{"n_layer": 10, "d_mlp": 704, "norm": "rmsnorm", "norm_place": "pre", "qk_norm": false, "init": "trunc", "schedule": "wsd", "steps": 7337}
Each number is 128 + 24 x the weight over the matrix's rms, rounded and kept within 0 to 255. Layers, rows and columns count from 0.

# layer 6 attention value, 256x256, rms 0.0817, rows 36-71, columns 96-127
[[119 107 176 149 138 134 182 144 105 115 138 125 122 172 160  97 145  82 183 123 136 153 137  73 123 125  89 111 103 184 159 138]
 [ 84 119 198 141 122 119 124 126 138  99 137  94 116 175  97  63  99  85 134 166 129 133 138 176 167 145 146 132 108 153  88 151]
 [141 124 140 185 180  68 143  88 166 138 148  89 136 121 114 126 134 110 111 118 117 152  92 135 120 148 108 141 140 105 157  96]
 [120 148 114 143 109 196 130 121 159 143 160 143 130 126 145 127 132 168 142 149 185 166  95 150  98 139 104 141 147 136 153 124]
 [174 123 144  98 157 140  76 156 105 139  90 113  95 117 152 104  91 184  94 142 156  51 173 131 184 126 117 149 105 139 135  98]
 [146 109 110 155 168 122 176  99 107  98 139  95 143 154 149 101 130 147 125 134 155 110 157 116 132 138 118  88  76 133 104 132]
 [148 153 142 106 132 108 150  74 115 166  99 143 125  98  84 154 115 132 163  97  95  87 130 144  81 132 126 178 142 154 142  92]
 [173  77 115 118 133  84 108 106  87 108 141 146  88 151 119 150 162 122 147 140 176 167  87 129  95 141  91 168 115 162 144  83]
 [130 120 132 143 202 164 145 135 130 156 131 122 105 134 176 123 157 118 149 155 122  92 142 145 134 122 127 159  78 114 147 115]
 [123 101 170 102 151 120 124 157 198 138 107 111 210 153 129 133 124 108 102 166 186 122 132  97 115 182 142 147 164 149 141 127]
 [167 108 154 176 112 153 122 123  88 116 181 101 131 121 145 150 120 143  98 169  99 118 173 196 109 109 157 122  75  96 160  86]
 [125 165 129 102 123 111 168  55 150 111 186 115 144 133  88  98 125 150 147 166 128 119 180 102 140 185  69 164 195  82 121 140]
 [ 88 154 164 138 136 125 152  98  91 114  56  96  93 118 123 158 128  97  99 121 155 143 137 158 144 156 111 136 146 170 143 110]
 [131  98  96 112 108  99 116 142 145 127 133  86 124 103 119  88 123 137  69 153 140  90 182 181 135  93 115 133 112 145  94  96]
 [ 85 161 190 119 161 156 157 118 171  70 126 161 182 130 163 137 109  98 143 167 121  83 178  93 152  97 153  83 120 135 143 107]
 [123  56 117  98 114 134  87 146 144 126 132  59  98 112  84 105 155 168 193  95 108 116 126 130 108 116  53  96 120 125 132  92]
 [174 104 155 141  87 141 169  90 149 177 184 118  91 192 117 106 125  90 126 147 167 155 115  83 104 153 169 110 112 118 157 130]
 [124  94 143 112  82  78  64  86 142 119 135 121  85 115 168 117 147 146 132 118 176 121 165 151  65  99 157 105  75 132 127 109]
 [183 113 110 133  98 152 101 107 155 119  81 107 165 149  94 144 141  92 139  97 113 124 156 138 164 177 102 134 114 196 119 115]
 [125  97 146 151  92 113  90 119 176 102  79 104 132  95 125 112 147 137 160 164 189 141 129  99 173 134 118  84  86 141 103 193]
 [185 125 167 134 164 148 168  87 162 104 120 167  86 112 150 155 107 137 155 134  85  87 106 155  96 147 136 126 184 131 127 151]
 [170 132 147 112 136  87 176 120  92 157 159 153 209 114 149 119 162 159 151  97 167 121 164 127 100 183  64 102 109 155 124 126]
 [ 68 143 181 155 114 112 116 131 109 114  84 141 136 146 118 101 119 116 151 104 154 148 116 135 179 198 111 143 134 152 141 168]
 [113 129  96 174 138 111 132 143 126  70 172 173  62 128 110 146 165 155 108 151 134 140 102  63 164 130 175 131  94 119 141 125]
 [141 118 125 122 134 176 134 121 148 140 110 102 142 104  90  92 158 147 158 131 141 160 106 105 118 139 119 173 127 154 123 117]
 [ 92 124 160  62 148 145 140 126  75 171 124  93 140 118 111 133  87  97 114 126 122 109 152 140 110 108 152  72 141 148 144 103]
 [145 160 111 121 151 135 141 174  97 163 125 141 100 161  81 136 107 151 113  88 129 103 108 157 122 132 110 161 115  96 129 196]
 [148 102 170  67 154  86 128 167 127 114 152 129 100 100  77 112  93 135  85 103 100 124  97  77 126 144 178 150 148 130 130 117]
 [113 125 134 145 154 137 131 125 116  83 128 105 125 138  74 139  60 166 137 106 144 146 144 146 106 107 153 127 127 176 127 107]
 [111 140 142 103 120 112 152 136 119 132 136 104 100 131 159 111  87 155 128 143 126 103 166 114 103 132 161 136 117 156 104 130]
 [141 104 103 126 137 141 135 140 101 151  95 130 133 160 131  98 153 129 118 108 114 131 120 128 105 121 120 161 116 138 107 128]
 [147 147 115 145 145 121 115 132 147 108 112 107  88 151 117  78 114 132 118 116 142 112  98 149 126 130 119 132 128 113 135 110]
 [145 152 159 164 122 126 122  99 124 107 156 156  92 149  97 123 166 150 178 157 175  82 144 120 129 112 149  96 115 144 108 144]
 [123 130 125 137 133 146 109 119 121 137  91 147 128 123 160 106 115 156 108 134 169 128 160  95 141  83 106 142 124 112 133 141]
 [138 154 104 153 127 141 125 123 111 134  94 116 148 138 125 144 134 110 152 115 110 116 161 137 110 157  76 100 134 113  93 126]
 [136 122  95 152 146 147 115  99 127 128 138 154 160 105 126 104 122 119 125 140 136 178 129 137 143 140 118 145 118 146 107 118]]
# layer 6 attention output (transposed), 256x256, rms 0.0689, rows 36-71, columns 96-127
[[119 114 104 140 133  91  66  66  99 149 107 119 120  56 139 124 150 176  91 169 176 115 135  99 117 131 122  70 146 105 104  67]
 [120 127  91 184 136 136 116 113 141 108 175 157 108 126 141 144 143  98 143 101 124 167 139 125 159 163  78 164 113 132 139 108]
 [147 156 112  65 134 148 134 119  98 125  70 137 128 186 111 123  82  74  62 118 119 157 124 112 134  74 167 122 120 139  95 183]
 [118 102 112 114 150  96 125 145  99 162 126  94 142 130 114  77 151 103  90 107 137 129 164 155 134  91 102 139  62 123 155 172]
 [112 110  97 133 105 123 154  97 125  90 118 168 175 106 113 152 153 133 169 152 105 135 102 141 152 174 106 137 117 122 111 163]
 [107 164 166 126  83 110 130 157 115 193 100  95 155 113  93 178 132 105 165 133 136 132 142 175 124  89 139 147 146 155 149 148]
 [123 119 189 152 127 141 125 123 118 155 197  84 147 142 142 118 130  71 108 134 152 133 100 177 112 127 167 130 120  98 115 105]
 [105  54 126 126  93 157 128 123 168 111 119 121 140 123  55 149  83 103 107  99 146 146  95 145 151 131 146 114 103 123 112 149]
 [112 136 140 154 127  80 109 121  77 146 129 121 143  44 122 118 142 137  94 118 117 150 118 173  78 101 145 139 150  88 168 133]
 [ 99 118  46 148 160 143 153 116 121 163 104 103 134 101 117 118 113 158  96  75 110 163 170 127 166 126 116 119 138 139 103 167]
 [123 109 150 130 167 101  93 129 106 104 115 130 113  53 148 134 121  70  90 147 123 136  76  69 171  83 135 103 150 118 150 127]
 [128 107 148  65 117 112 124 184 127 165  79  98  98 110 125 116 140 140 129 155 158 117 149 148  96 177 110  70 183 117 132  95]
 [126 135  72 150 142 151  85 136 150 132 157 139 134 160 191 148 113 129 125 134 132 113  96 178  88 128 156 203 160  97  84 177]
 [118 169 145 115  88 153 172  87  76 122 110 166 145 139 177 153  82 113 133 149 163 113 128  88 164  78 121 171 142  93 163 118]
 [110 103  66 153 145  91 132 140 120 118 164 144 114 120 105 166 170 131  67  95 111 109 127 136 104  80 139 146  69 127  84  92]
 [115 149 157 190 120 121 146  56 137 160  80 119 139 154  99 156 134 160 138 109  94 172 121  93 140 145 122 152 148  76 169 144]
 [105 125 127 135 118 140 145 117  98 113 123 145 107 110  92 127 132 199 189 100 175  89 156 163 114 102  90 117 135 133  98 106]
 [186 125 171 126  70 122 182 143 133 123 151 154 135 119 117 126  95 145 133 127 103 146  85  86 135 132 125 155 153 105  67 173]
 [ 81 162 142 128 121 182 173 165 150 136 169 128 125 136 122 126 149 149 179 150 111 150 135 111 157  94 120 160 182 107  77 113]
 [139 125 159 139 108 127 172 154 110 137  63 166 124 113 103 167 100 141 147  86 140 117  89 142 123 133 144 119 168 159 111  85]
 [136 158 117 145 118 166 100 135 118 142  84 142 141  89 147 108 155 144 151 167 153 145 148  84 121 125 126 111 100 156 102  87]
 [112 133  97  96  74 149 115 107 138 132 111 136  70 134 131 191 129  95 126 180 141 110 108 119 112  87 204 129 156 133 153 127]
 [113 135 165  64 130 146 117  79 120 155 140 104 134 171 145 136 147 163 178 149 112 134  81 107  93  92 137 120 144 109  94 133]
 [112 162 109 118 126 140 110 183 123 158  92 127 191 138 165  92 180 182 158 135 115 141 117 177 157 167  75 102 133 101 142 113]
 [ 90 129 143 149 154  97 101 130 105 137  74 149  55 103 170 108 104 128 157 135  81 146 124 156 139 146  88  97 125  95 170 147]
 [139  88 163 103 164 102 135 142 159  88 134 192 126  97  91 186 142 148  80 133 123  95 103 130 155  95 143 104  88 141 133 144]
 [113 118 104 128 131 106 145 188 166 167 148 171 104 132 147 136 111 110 123 103 129 114 126  92 111 152 186 123  97 140 131  99]
 [137 123 167 145 113 146 205 149  90 159 101 127 159 126 160 144 141 121  99 141 137 154 118 124 125 146 147 125 127 137 186 130]
 [119 117 118 171 118 133 107 102 128 102 127 172 121 188 115 124 170 120 160 123 128 117 138 101 139 154 122 180 113 125 136 107]
 [136 132 114 110 134 132 136 128 144 158 139 115 124 124 118 127 124 120 116 148  90  93 149 160 113 127 121 122 113 139 123 119]
 [132 128 145 140 167 139 134 143 120 111 110 106 131 123 129 100 151 116 105  84 161 153 159 139 146 151 136 120 129  99 131  96]
 [ 98 121 136 119  80 165 122 142 144 123 136 142 101 121 171  70 122 140 107 115 139 128 125 135 147 131 149 142 136 126 145 143]
 [ 77 135 167  77 119 133 109 160 140  84 130 130 101 144 103 132 101 133 100 104 114 112 130 154 100 133 149 151 126 134 122 144]
 [136  91 142 104 113 177 119 128 160 110 106 127 105 120 134 123  92 167 131  96  94 108 139 123 172 123 162 148  99 114  91 132]
 [149 159 107 116 151 138 143 121 155 110 149 141 129 131 117 128 128 122 143 104 161 146 135 143  97 125 153  95 122 150 125 124]
 [128 133  78 103 135 146  94 122 123 143 109 195 118  77 120 129 146 136 155 160 187 142  93 137 110 115 131 143 146 157 116 115]]
# layer 6 attention query, 256x256, rms 0.0583, rows 64-127, columns 96-127
[[107 127 131 112 140 136  99 151 130 131 122 111 151 124 104 130  90 175  77 130 114 132 139 126 137 116 141 147  97 139 147 148]
 [130 135 161 137 117 122 118 124 152 130 145 124 109 104 132 142 132 109 123 126 132 148 114 140  96 104 127 112 123 153 136 139]
 [131 128 139 124 159 148  88 110 118 123 124 132 135 113 136 135 112 134 119 135  96 117 135 118  99 141 114 123 120 127 113 148]
 [105 131 119 154 131 107 134 108 156 107 106 127  86 107 127 134 121 123 130  97 160 110 146 134 129  83 100 127 139 157 141 115]
 [143 108 119 130  98 127 158 156 137 128 146 107 133 147 140 143 111 141 154 112 153 141 134 140 154 109  89 120 129 144 132 118]
 [140 148 112 144 119 128 128 111 137 150 134 161 163 136 142 132 140 106 130 114 134 135 138 148 142 143 126 133 124 108 152 103]
 [136 119 123 119 135 147 129 139 119 105 127 131 159  99 117 109 130 137 130 137  89 124 120 116  82 127 136 118 110 118 106 176]
 [113 131 124 156 125 135 113  91 100 122 116 134 110 100 145 132 141 114 149 142 138 102 125 123 142 120 133 135 118 120 101 149]
 [149 138 134 149 135 112 163 127 132 144 133 116 111 120 130 107 149 124  98  96 150 157 133 144 147  97  91  96 139 150 132 145]
 [139 124 143 160 133 119 140 122 130 133 120 148 126 139 119 147 128  96 115 129 140 119 123 152 180 120 116 132 122 132  92  99]
 [118 110 113 128 136 126 118 125 104 147 123 120 174 124 117 144 136 136 111 166 146 111 118 144 107 123 122 131 103 146 103 143]
 [125 133 152 144 167  95 146 118 117  98 120 108 105 147 117 176 144 158 128 135 161 153 123 185 145  93 108 113 171 135 142 146]
 [145 102 121 128  81 123 120 116 109 119 144 108 146 151 117 159 106 151  94 109 120 122 101 149 135 121 116 112 134 112 148 153]
 [127 152 136 120 110 140 158 137 129 178 145  92 103 127 144 137 112 119  98 131 119 118 136 153 150 127  86 120 103 143 108 139]
 [130 138 121 131 128 147 119 157 146 128 145 124 145 150 138 158  93 132 127 157 117  90 113 135 146 146 125  95 127 117 137 102]
 [122 151 111 152 131 110 119 117 137 111 128 162 125 103 103 113 161 148 129 123 122 141 111 151 122 124 114 104 150 119 166 140]
 [134 125 127 135 132 152 115 151 125 134 147 136 147 121 101 156 103 120 135 151 120 101 124 123 100 147 118 124 162 142 128  87]
 [137 129 128 109 102  99  72 127 112 134 111 140 138 123 136 116 156 153 129 176 129 145 111 116  90 103 125 154 102 158 130 182]
 [136 142 100 113 133 127 137 123 123 113 123 125 133 132 124 152  88  88 118 110 137 162 126 136 160 132 114 132 142 102 144 162]
 [118 159 143 136 146 137 159 138 111 119 111 111  78 119 152 128 122 132 127 144 133 135 161 134 145 107 105 128 163 139 108 106]
 [150 118 121 131 144 133 124 108 113 129 112 183 154 114 135 153 138 110 160 121 147 100 147 125 145 134 140 124 122 134 147 116]
 [123 131 107  95 118 134 144  66 109 131  91 107 116 129 135 130 150 155 116 123 131 136 101 175 135 128  92 127 145 138  98 122]
 [123 159 137 127 112 130 133 124 153 100 129 120 124 122 138 136 125 143 120 152 109  84 148 102 122 137 133 135 144 130 142 151]
 [115 114 109 123  98 124 114 119 158 136 153 117 129 130 134 132 130 161 118 116 140 128  88 142 117 121 160 117 123 121 128 129]
 [ 86 136 126 116 103 115 132 136 144 123 141  82 125 128 133 147 139 156 105 139 133 195 140 130 113 123 130 132 119 129 139 133]
 [134 140 159 132 149 137  88 145 140 128 120 133 145 100 148 139 170 157 133 122 144 114 108 112 155 124  96 112 120  89 133 103]
 [136 101 128 134 140 138 143 139 112 139 133  91 129 104  90 136 141 134 135 141 104 122 153 145 123 140 174 117 157 102  96 149]
 [137 153 132 113 119 151 136 107 110 146 148 106 176 115  91 128 146  99 138 134 129 120 164 130 102 102 129 155 134 138 122  86]
 [163 112 158 105  95 110  99  95 118 133 143 122 115  92 112 120 122 102 152 131 134 116  93 112 124 118  98 159 125 121 134  98]
 [129 108 104 121 185 108 127 121  97 153  97 124 153 122 158 119 159 169 135 110 161 168 126 153 138  80 103 127  97 126 116 153]
 [156 160 128 115 149 130 121 132 129 110 115 117 118 137 128 146 127 146 120 116 110 145 131 158 123 147 146 151 160 106  99 142]
 [143 178 149 108 126 111 139 101 110 161 138  91  98 125 122 138 146 109 119 154 157 120 122 158 118 118 155 123 129 134 143  93]
 [142 127 163 145 118 117 117 104 123 103 139 162 183 122 112 140 148 105 143 109 131 147 121 119 153 100 127 154 105 156 128 145]
 [100 137 139 125 135 153 166 144 123 139 116 155 100 110 158 128 137 124  95 129 112 153 105 130 106 154 102 130 127 141 131 110]
 [146 134 124 116 119 176 133 145 129 100 149 105 125 126 137 136  90 155 121 112 120 128 125 128  69 148  98 137 144 103 137 152]
 [126 154 116 147 132 110 107 155 125 102 142 130 113  83 116 160  96 137 123 187 147 106 127 115 143  95 110 149 129 111 121 105]
 [134 144 123  93 117 107 151 158 122 124 139 131 128  94 128 161  79 136 107 100 107 154  88 141 109 126 131  96 141 143 145 109]
 [137 140 150 117 117 126 138 132 185 151 149  72 127 116 125 120 145 174 121 114  91 125 126 126  92 144 144 135 142  89 107 125]
 [154 178 120  59 125 183 112 116 135 141 131 161 164 116 137 110 115 118 142 133 131 138 106 101 127 111 155  94 164 146 123 113]
 [122 106 147 115  97 173  94 121 150 104 120 172 132 130 158 138 152  80 125 143 137 134 106 170 125 134 125 121 157 122 140 156]
 [129 122 127 164 137 145 149 135  92 119 109 104  97 109 134 121 107 131 129 124 117 135  89 122 160 115 126 149 147 127  82 127]
 [158 143 127 115  90 126 134 152 166 167  97 103 136 150 149 147 115 146 132 143 148 118 153 144 126 156 140 125 136 130  93 145]
 [132 118 150 135 128 125 108 151 132 126 126 126 107 187 130 145  79 160 115 153 120 119 118 121 159 140 113 153 120 125 165 111]
 [121 132 118 142 106 149 140 152 130 152 117 101 148 107 193 124 105 129 165 134 122 153 121  98 118 141 119 152 125 136 101 136]
 [126 129 107 113 109 120 136 115 121 130 108 124  95 125 157 121 149 119 137 147 108 150 102 174 113 109 104  99 141 119 127 133]
 [119 109 148  80 122 155 126 139 153 112 132 151  75 122  84 157 123  93 129 140 144 137 131 120 118 115 113 117 121 152 135 138]
 [163 120 173 168 147 113 154 123 130  92 133 161 123 112 161 147 117 120 120 127 133 136 116 130 108 121  71 133 113 136 139 132]
 [158 119 129 123 144 107  93 109 121 106 153 188 123 105 105 123  97 113 150 126  64 122 148 140 133 129 109 104 167  80 145 159]
 [102 133 139 115 137  93 126 137 137 129 158 171 111 137 155 115 147 130 145 121 139 107 105 150 158 175 129 100 154 128 139 148]
 [145  77 139 117  97 138 123 101 126 115 143 118 132 102 127 127 122 117 119 128  97 156 136 123 109 157 145 163 135 115 142 101]
 [137 151 128 111 140 150 134 111 104 166 127 147 141 135 135 132 118 109 154 133 113 143 149 141 134 149 106 126 129 106 119 155]
 [109 131 135 103 111 106 119  93 125 106 122 112 155 124 159  88 102  74 136 165 110 122 123 134 135 133 118 179 122 147 173 176]
 [129 123 149 172  94  95 132 138  95 106 106 115 121  97 127 161 138 113 159 139  66 109 136 146 128 157 140 120 140 114 137 107]
 [143 129 124 153 122 126 125 124 147 138 118 137 126 128 129 105 122 160  77 112 102 108 141 125 123 143 124 116 141 148 139 149]
 [114 173 143 135 128 118 114 162 110 155 139 142 125 154 107 131 149 113 136 142 152 152 145 125 111 142 134 120 127 145 131 127]
 [106 119  90 120 110 132 102 180 106 175 126  84 159 149 139 135 131 154 147 123  98 132 181 147 119 105 117 109 121 134 128 114]
 [115  81 109 151 132  96 121 118 120 127 122 128 106 174 107 169 139 158 101 141 120 111 114 132 128  87 157 128 129 117 147 121]
 [100 150  82 138 152 135 128 127 128 157 131 130 171 140 156 125 139 158 114 146 131 131  90 113  99 117 103  81 163  92 141 108]
 [145 126 139 150  83 154 141 113 125 166 166 149 102 112 117 119 107 100 143 169 166 136 128 138 111 100 142 149 104 132 148 122]
 [117 142 139 129 114 130 112 144  96 130 101 144 118 139 144 125 128 140  88 114 125 152 160 121  66 106 118 129 132 109 179 133]
 [ 96 149 105 118 142  98 148 119  94 138 164 151 152 137 142 113 141 137 124 121 152 120 145 122 141 127 126 142 117 124 152 143]
 [124 132 107 100 151 128 134 136 129 165 116 139 126 106 140 161 110 138  98 150 105 119 114 148  97 101 101  92 127 147 120 114]
 [134 126 139 133 121 131 128 130 104 175 139 114 165 130 115 131 149 114 122 137 112 114 145 125 141 138 135 132 139 134 135 142]
 [145 144 151 174 108 151 135 145 125 147 149  68 146  69 141 117 133 139 142 153 124 133 102 138 143 154 130 161 147 148 128 123]]
# layer 6 attention key, 256x256, rms 0.0599, rows 64-127, columns 96-127
[[168 119 162 132 102 141 117 106 142 125 107 151 139 114 113 116 127 116 131 127 119 154 111 121 118 141 134 111 130 140 146 134]
 [119 146  95 116 114 111 125 182 152 103 100 115 157 166 112 139 112 124 129 108 136 132 137 132 116 123  89 163 118 107 119 112]
 [102 129 135 108  98 135 141 123 127 148 124 150  98 114 152 111 105 136 123 159  87 143 138  69 173 140 145 129 121 171 125 128]
 [153 130 138 133 104 158 151 131 114 128 143 127 134 111 124 145 168 118 159 131  99 145  98 123 109 101 104 102 118 124 145 131]
 [103 108 108 112 123 143 145 156 121 130 139 113 111 145 113 126 137 124 167 146 135 102 113 126 124 114 153 150 113 109  95 143]
 [105  86 147  71 142  84 139 121 137 127  95 144 141 105 114 149 107 145 121 123 127 111 122 101 105 151 136 119 113 113 135 114]
 [140 113 144 125 125 132 106 136 119 140 137 135 119 107 140 148 121 136 113 150 139 154 134 157 136 172 162 154 129 105 141  85]
 [126 101 135 133 118 169 140 120 145 125 133 123 102 115 142 118 130 133 128 132 120 158 145 126 134 136 131 113 116 116  99 137]
 [126 171 132 149 145 147 157 124  94 155 162 131 105 131 133 100 121 135 108  81 122 128 123 133 136  97 135 126 129 116 125 116]
 [ 94 130 117 111 130 134 139  92 152 161 104 135 148 152 109 118 150 118 111 118 127 113 108 117 114 119 163 120 159 133 146 127]
 [116 132 138 123 116 153 107 179 127  93 125 127 131 115 121 107 134 153 137 118 134 141 123 114 143 132 139 188 109 135  80 117]
 [152 109  90 147  66 146 106 129 130 169 143 123 126 107 160 128 138 123 142 110 131 112 118 122 109 131 123 129 115 113 114 173]
 [137 154 134 127 107 114 154 173 130 127 118 126 101 118 156 143 125  97 161  99 149 168 136 110 161 166 117 156 100 118  85 150]
 [121 133 104 125 132 132 152 143 115 123 154  95  85 141 126 144 125 137 132 109 113  99  95 149 103  97 122 158 116 142  96 128]
 [133 146 119 126 119 119 165 141 161 162 144 139 156 163 107  92  88  63  92 122 125 128 124 134 140 130 146 143 151 156  95 131]
 [121 156 106 143 112 113 123 105  88  87 129 110 121 142 139 144 109 157 139 130 129 133  86 156 143 115 116 136 119 124  80 152]
 [120  92 143 113 145 122 107 127 120 124  99 131 125 117 127 120 109 132 107 141 115 119 158  88 112 172 123 118  95 105 148 119]
 [133 119 108 122 136 131  95 152 136 138 127  73 127 107 122 127  96 138 139 129 123 113 141 124 137 115 125 129 138 116 126 151]
 [111 145 136 106 103 103 153 121 153 125 125 103 125 108 105 132 116 100 116 129 163 128 115 139 125 157 143 134  69 114 100 134]
 [110 106 144  89 133 136  99 127 141 124 115 148 135 112 174 178 131 131 146 155 103  98 125 116  97 118 165 108  89 150 145 130]
 [138 116 119 132 151 136 126 114  94 150 137  92 157 123 147  83  96 129 135 133 105 122 134 128  90  99 150  93 104 112 148 137]
 [123 126 141 143  69  90 132 146 139 168 147 116  90 123 111 114 125  91 137 150 173 119 125 122 127 115 135 135 128 149 142 133]
 [124 148 134 116 163 104 146 152 143 147 139 125 116  73 127 126 132 102 149 137 172 104 129 113 108 146  88 135 105 131 154 105]
 [157 112 107 158 121 114 116 160 117 103 147  93 101 148 188 137 112 163 141  89  74 137  98 168 139 116 159 126 133 113  52 170]
 [ 85 109 138 104 149  76 125 137 121 125 150 117 146 153 120 128 114 103 143 144 114 118 146 110  77 146 122 172 101 132 158 111]
 [127 110 149 160 136 101 167 109 126 157 101 140 126 116 156 143  99 129 136 106 146  96 134 129 149 154 151 111 162 149 122 141]
 [ 99 128 138 117 144 121 119  97 153 108 127 114 126 141 137 102 124 121 137 148 126 138 130 114 126 105 141 126 158 155 145 129]
 [141  68  86 166 112  95 117 127 107 114 128 153 136 133 130 101 126 124  81 126  80 148  97 119 105 148 136 120  95 117 145 111]
 [157 139 124 153 113 108 137 133 124 103 102 111 130 122 142 123 108 145 144 100 141 113  93 133 144 132 172  81 152 125 121 141]
 [147 127 125 169 163 126 128 128 100 124 127 113 120 119 126 141 140 140 119 122 144 122 134 107 144 167 149  98 136  99 132 109]
 [104 124 109 148 118 155 142  89 135 119 123 169 152 131 170 150 124  81 131 131 150 118 165 118 137 146 146 143 147 145 161  96]
 [125 154 126 124 138 193 148 135 134 117 101 129 148 148 154  91 108 121 125 114 138 149 145 109  98 149 105 125  93 122 131 142]
 [109 123 106  82 101 108 115 154 115 130 141  90 136 135 137 187 120 114  81 142 135 139 115 148  94 159 149 125 151 134  98 138]
 [138 135 169 160 136 108 137  93 123  93 148 107 128 131 148 164 157 111 149 110 151 106 115 143 114 155 140 102 133 121 100 157]
 [ 92  87 170 125 163 143 137 119  68 117 117 122 136 125 117 109 113 101 142 124 107 108 148 121 115 124 164 132 128 163 122 138]
 [141 133 119 151 130 148 145 135 142 151  94 132 109 117 148 117 140 154 126 126 147  97  93 114 112 141 140 139  81 119 127 160]
 [116 143 139 107 153 137 163 137 141 114 166 124 144 112 126 127 150  92 151  83 133 152 124 120 141  87 124 138 134 127 136 125]
 [107 105 170 167 118 103 109 138 107 150 140 115 111 110 108 129 107  83 118 129 109  95 146  91 172 144 150 150  92 138 110 154]
 [114 113 109 134 129 114 147  81 155 104 141 106 115  95 135  89 111 132 137 139 158 146 129  93 107 103 110 119 131 131 142 153]
 [109 119 137  82  78 100 125 110 104 135 169 143 144 121 144 136 132 120 160 112 100 144 137 122 155 109 154 112 110  98 152 165]
 [125 107 170 142 114 109 120 137  96 109 138 160 148 126 142 148 125 112 122 163 112 149 131 118 132 155 136 128 136 116 119 102]
 [101 125 139 108 129 152 118 126 115 148 151 136 131 109 130  88 135 122 119 111 140 146  85 114 119 122 125 115  99 121 169 173]
 [120 156 129 136 113 142 120 145 117 172 126 151 123 178 140 156 122 142 167 125 140 125 113 106 119 122 127 140 130 125  97 134]
 [ 94 144 119  92 134  88 123 125 151 165 147 157 144  93  88 119 147 161 145 134 125 159 163 115 114 133 114 144 146 114 161 137]
 [110 118 152 122 128 149 116 106 145 106 116 121 137 116 135 115 141 113 146 176 136 129 130 101 137 100  92 154 148 140 129 105]
 [141 114 150 108 116  86 131 132 130 172 110 115 120 116 146 113 156 120 160 109 145 155 127 136 129 110 112 112 128 115 124 112]
 [132 126 138 144  75 138 150 101 126 138 114 140 173 146 140 114 147 132 130 124 120 121 110 139 134 128 116  93 124 108 139 127]
 [138 107 121 144 139 130 133 143 116 132 104  99 123 120 110  80 138 124  85 153 121 106 121 147 156 135 127 105 110 149 132  96]
 [142 122 101 116 166 136 174 154 103 120 131 126 128 121 152 102 145  97 138 119 153 129 118 146 136 123 127 160 134 139 132 143]
 [109 157 116 126 136 124 131 111 139 166 112 106 146 100 125 120 138 140 138  90 136 103 116 142 107 108 113 123 147 135 138 143]
 [124 122 114 134 104 125 115 131 161 120 127 109 138  80 141 144 116 149 119  73 129 158 107 129 130 149 148  93 137 106 129 146]
 [176  99 146 116 134 162 128 137 140 103 155 128 108 106 136 147 140 161 125 106 103 103 133 153 147 138 165 133 126  93 130 135]
 [141 137 134  98 126 123 163  97 152 129 155 176 120 110 118 140 146 142 147 117 149 158 148 143 121 114 121 116 124 126 147  98]
 [149  92 126 140 155 100 124 113 123 129 148 104 118 149 115 149 137 107  94 104 111 105  67 151 142 125 106 146 128 127 158 132]
 [120  85 100 133 157 111 115 113 169 134  98 156 137 118 119 133 115 139  99 139 146 143 110 148 126 163 119 128 157 114 125 142]
 [152 135 126 114 131 166 122 132 152 107 121 116 102  77 133 134 111 109  95 124 101 165 115 101 133 173 166  91 124 110 102 130]
 [123 118 134 161 126 145 164 140 130  93 127 148 161 190 128 167 119 127 131 146 125 144 127 135 126 148 110 131 114  99 100 159]
 [156 151 117 141 135 155 146 133 128 152 119 123  68 174 129 123 147 115 119  83 137 122 108  99 135  91 147 129 107 101 102 126]
 [137 122 136 115 130 110 120 159  96 129 143 117 157 106 124 172 123  83 124 106 146 145 131 132 118 128 170 157 111 157 108 134]
 [156 130 141 129 151 181  99 106 181 111 135  94 136 135 125 141 144 144 137 109 154 123 115 105 156 121 140 131 127 133 130 143]
 [112 116 140 118 145 139 112 114  93 167 112 121 159 128 151 112 138 112 142 111 137 135 137 114  92 119 113 137 141 131 128  88]
 [132 144 130 139 136 116 131 104 141  71 116 148 151 140 100 141 120 108  99 150 111  98 138 126 140 112 123 139 144 102 141 115]
 [140 131 149 104 102 140  98 154 120 131 120 114 128 129 157 139 137 151 106  94 115 126  93 153 129 124  78 117 100 121 111 148]
 [134  92 154 127 152 147 132 122 144 132 138 122 146 145 144 117  85 143 147 100 131 115 137 106 111 120 113 155 154 103  97 154]]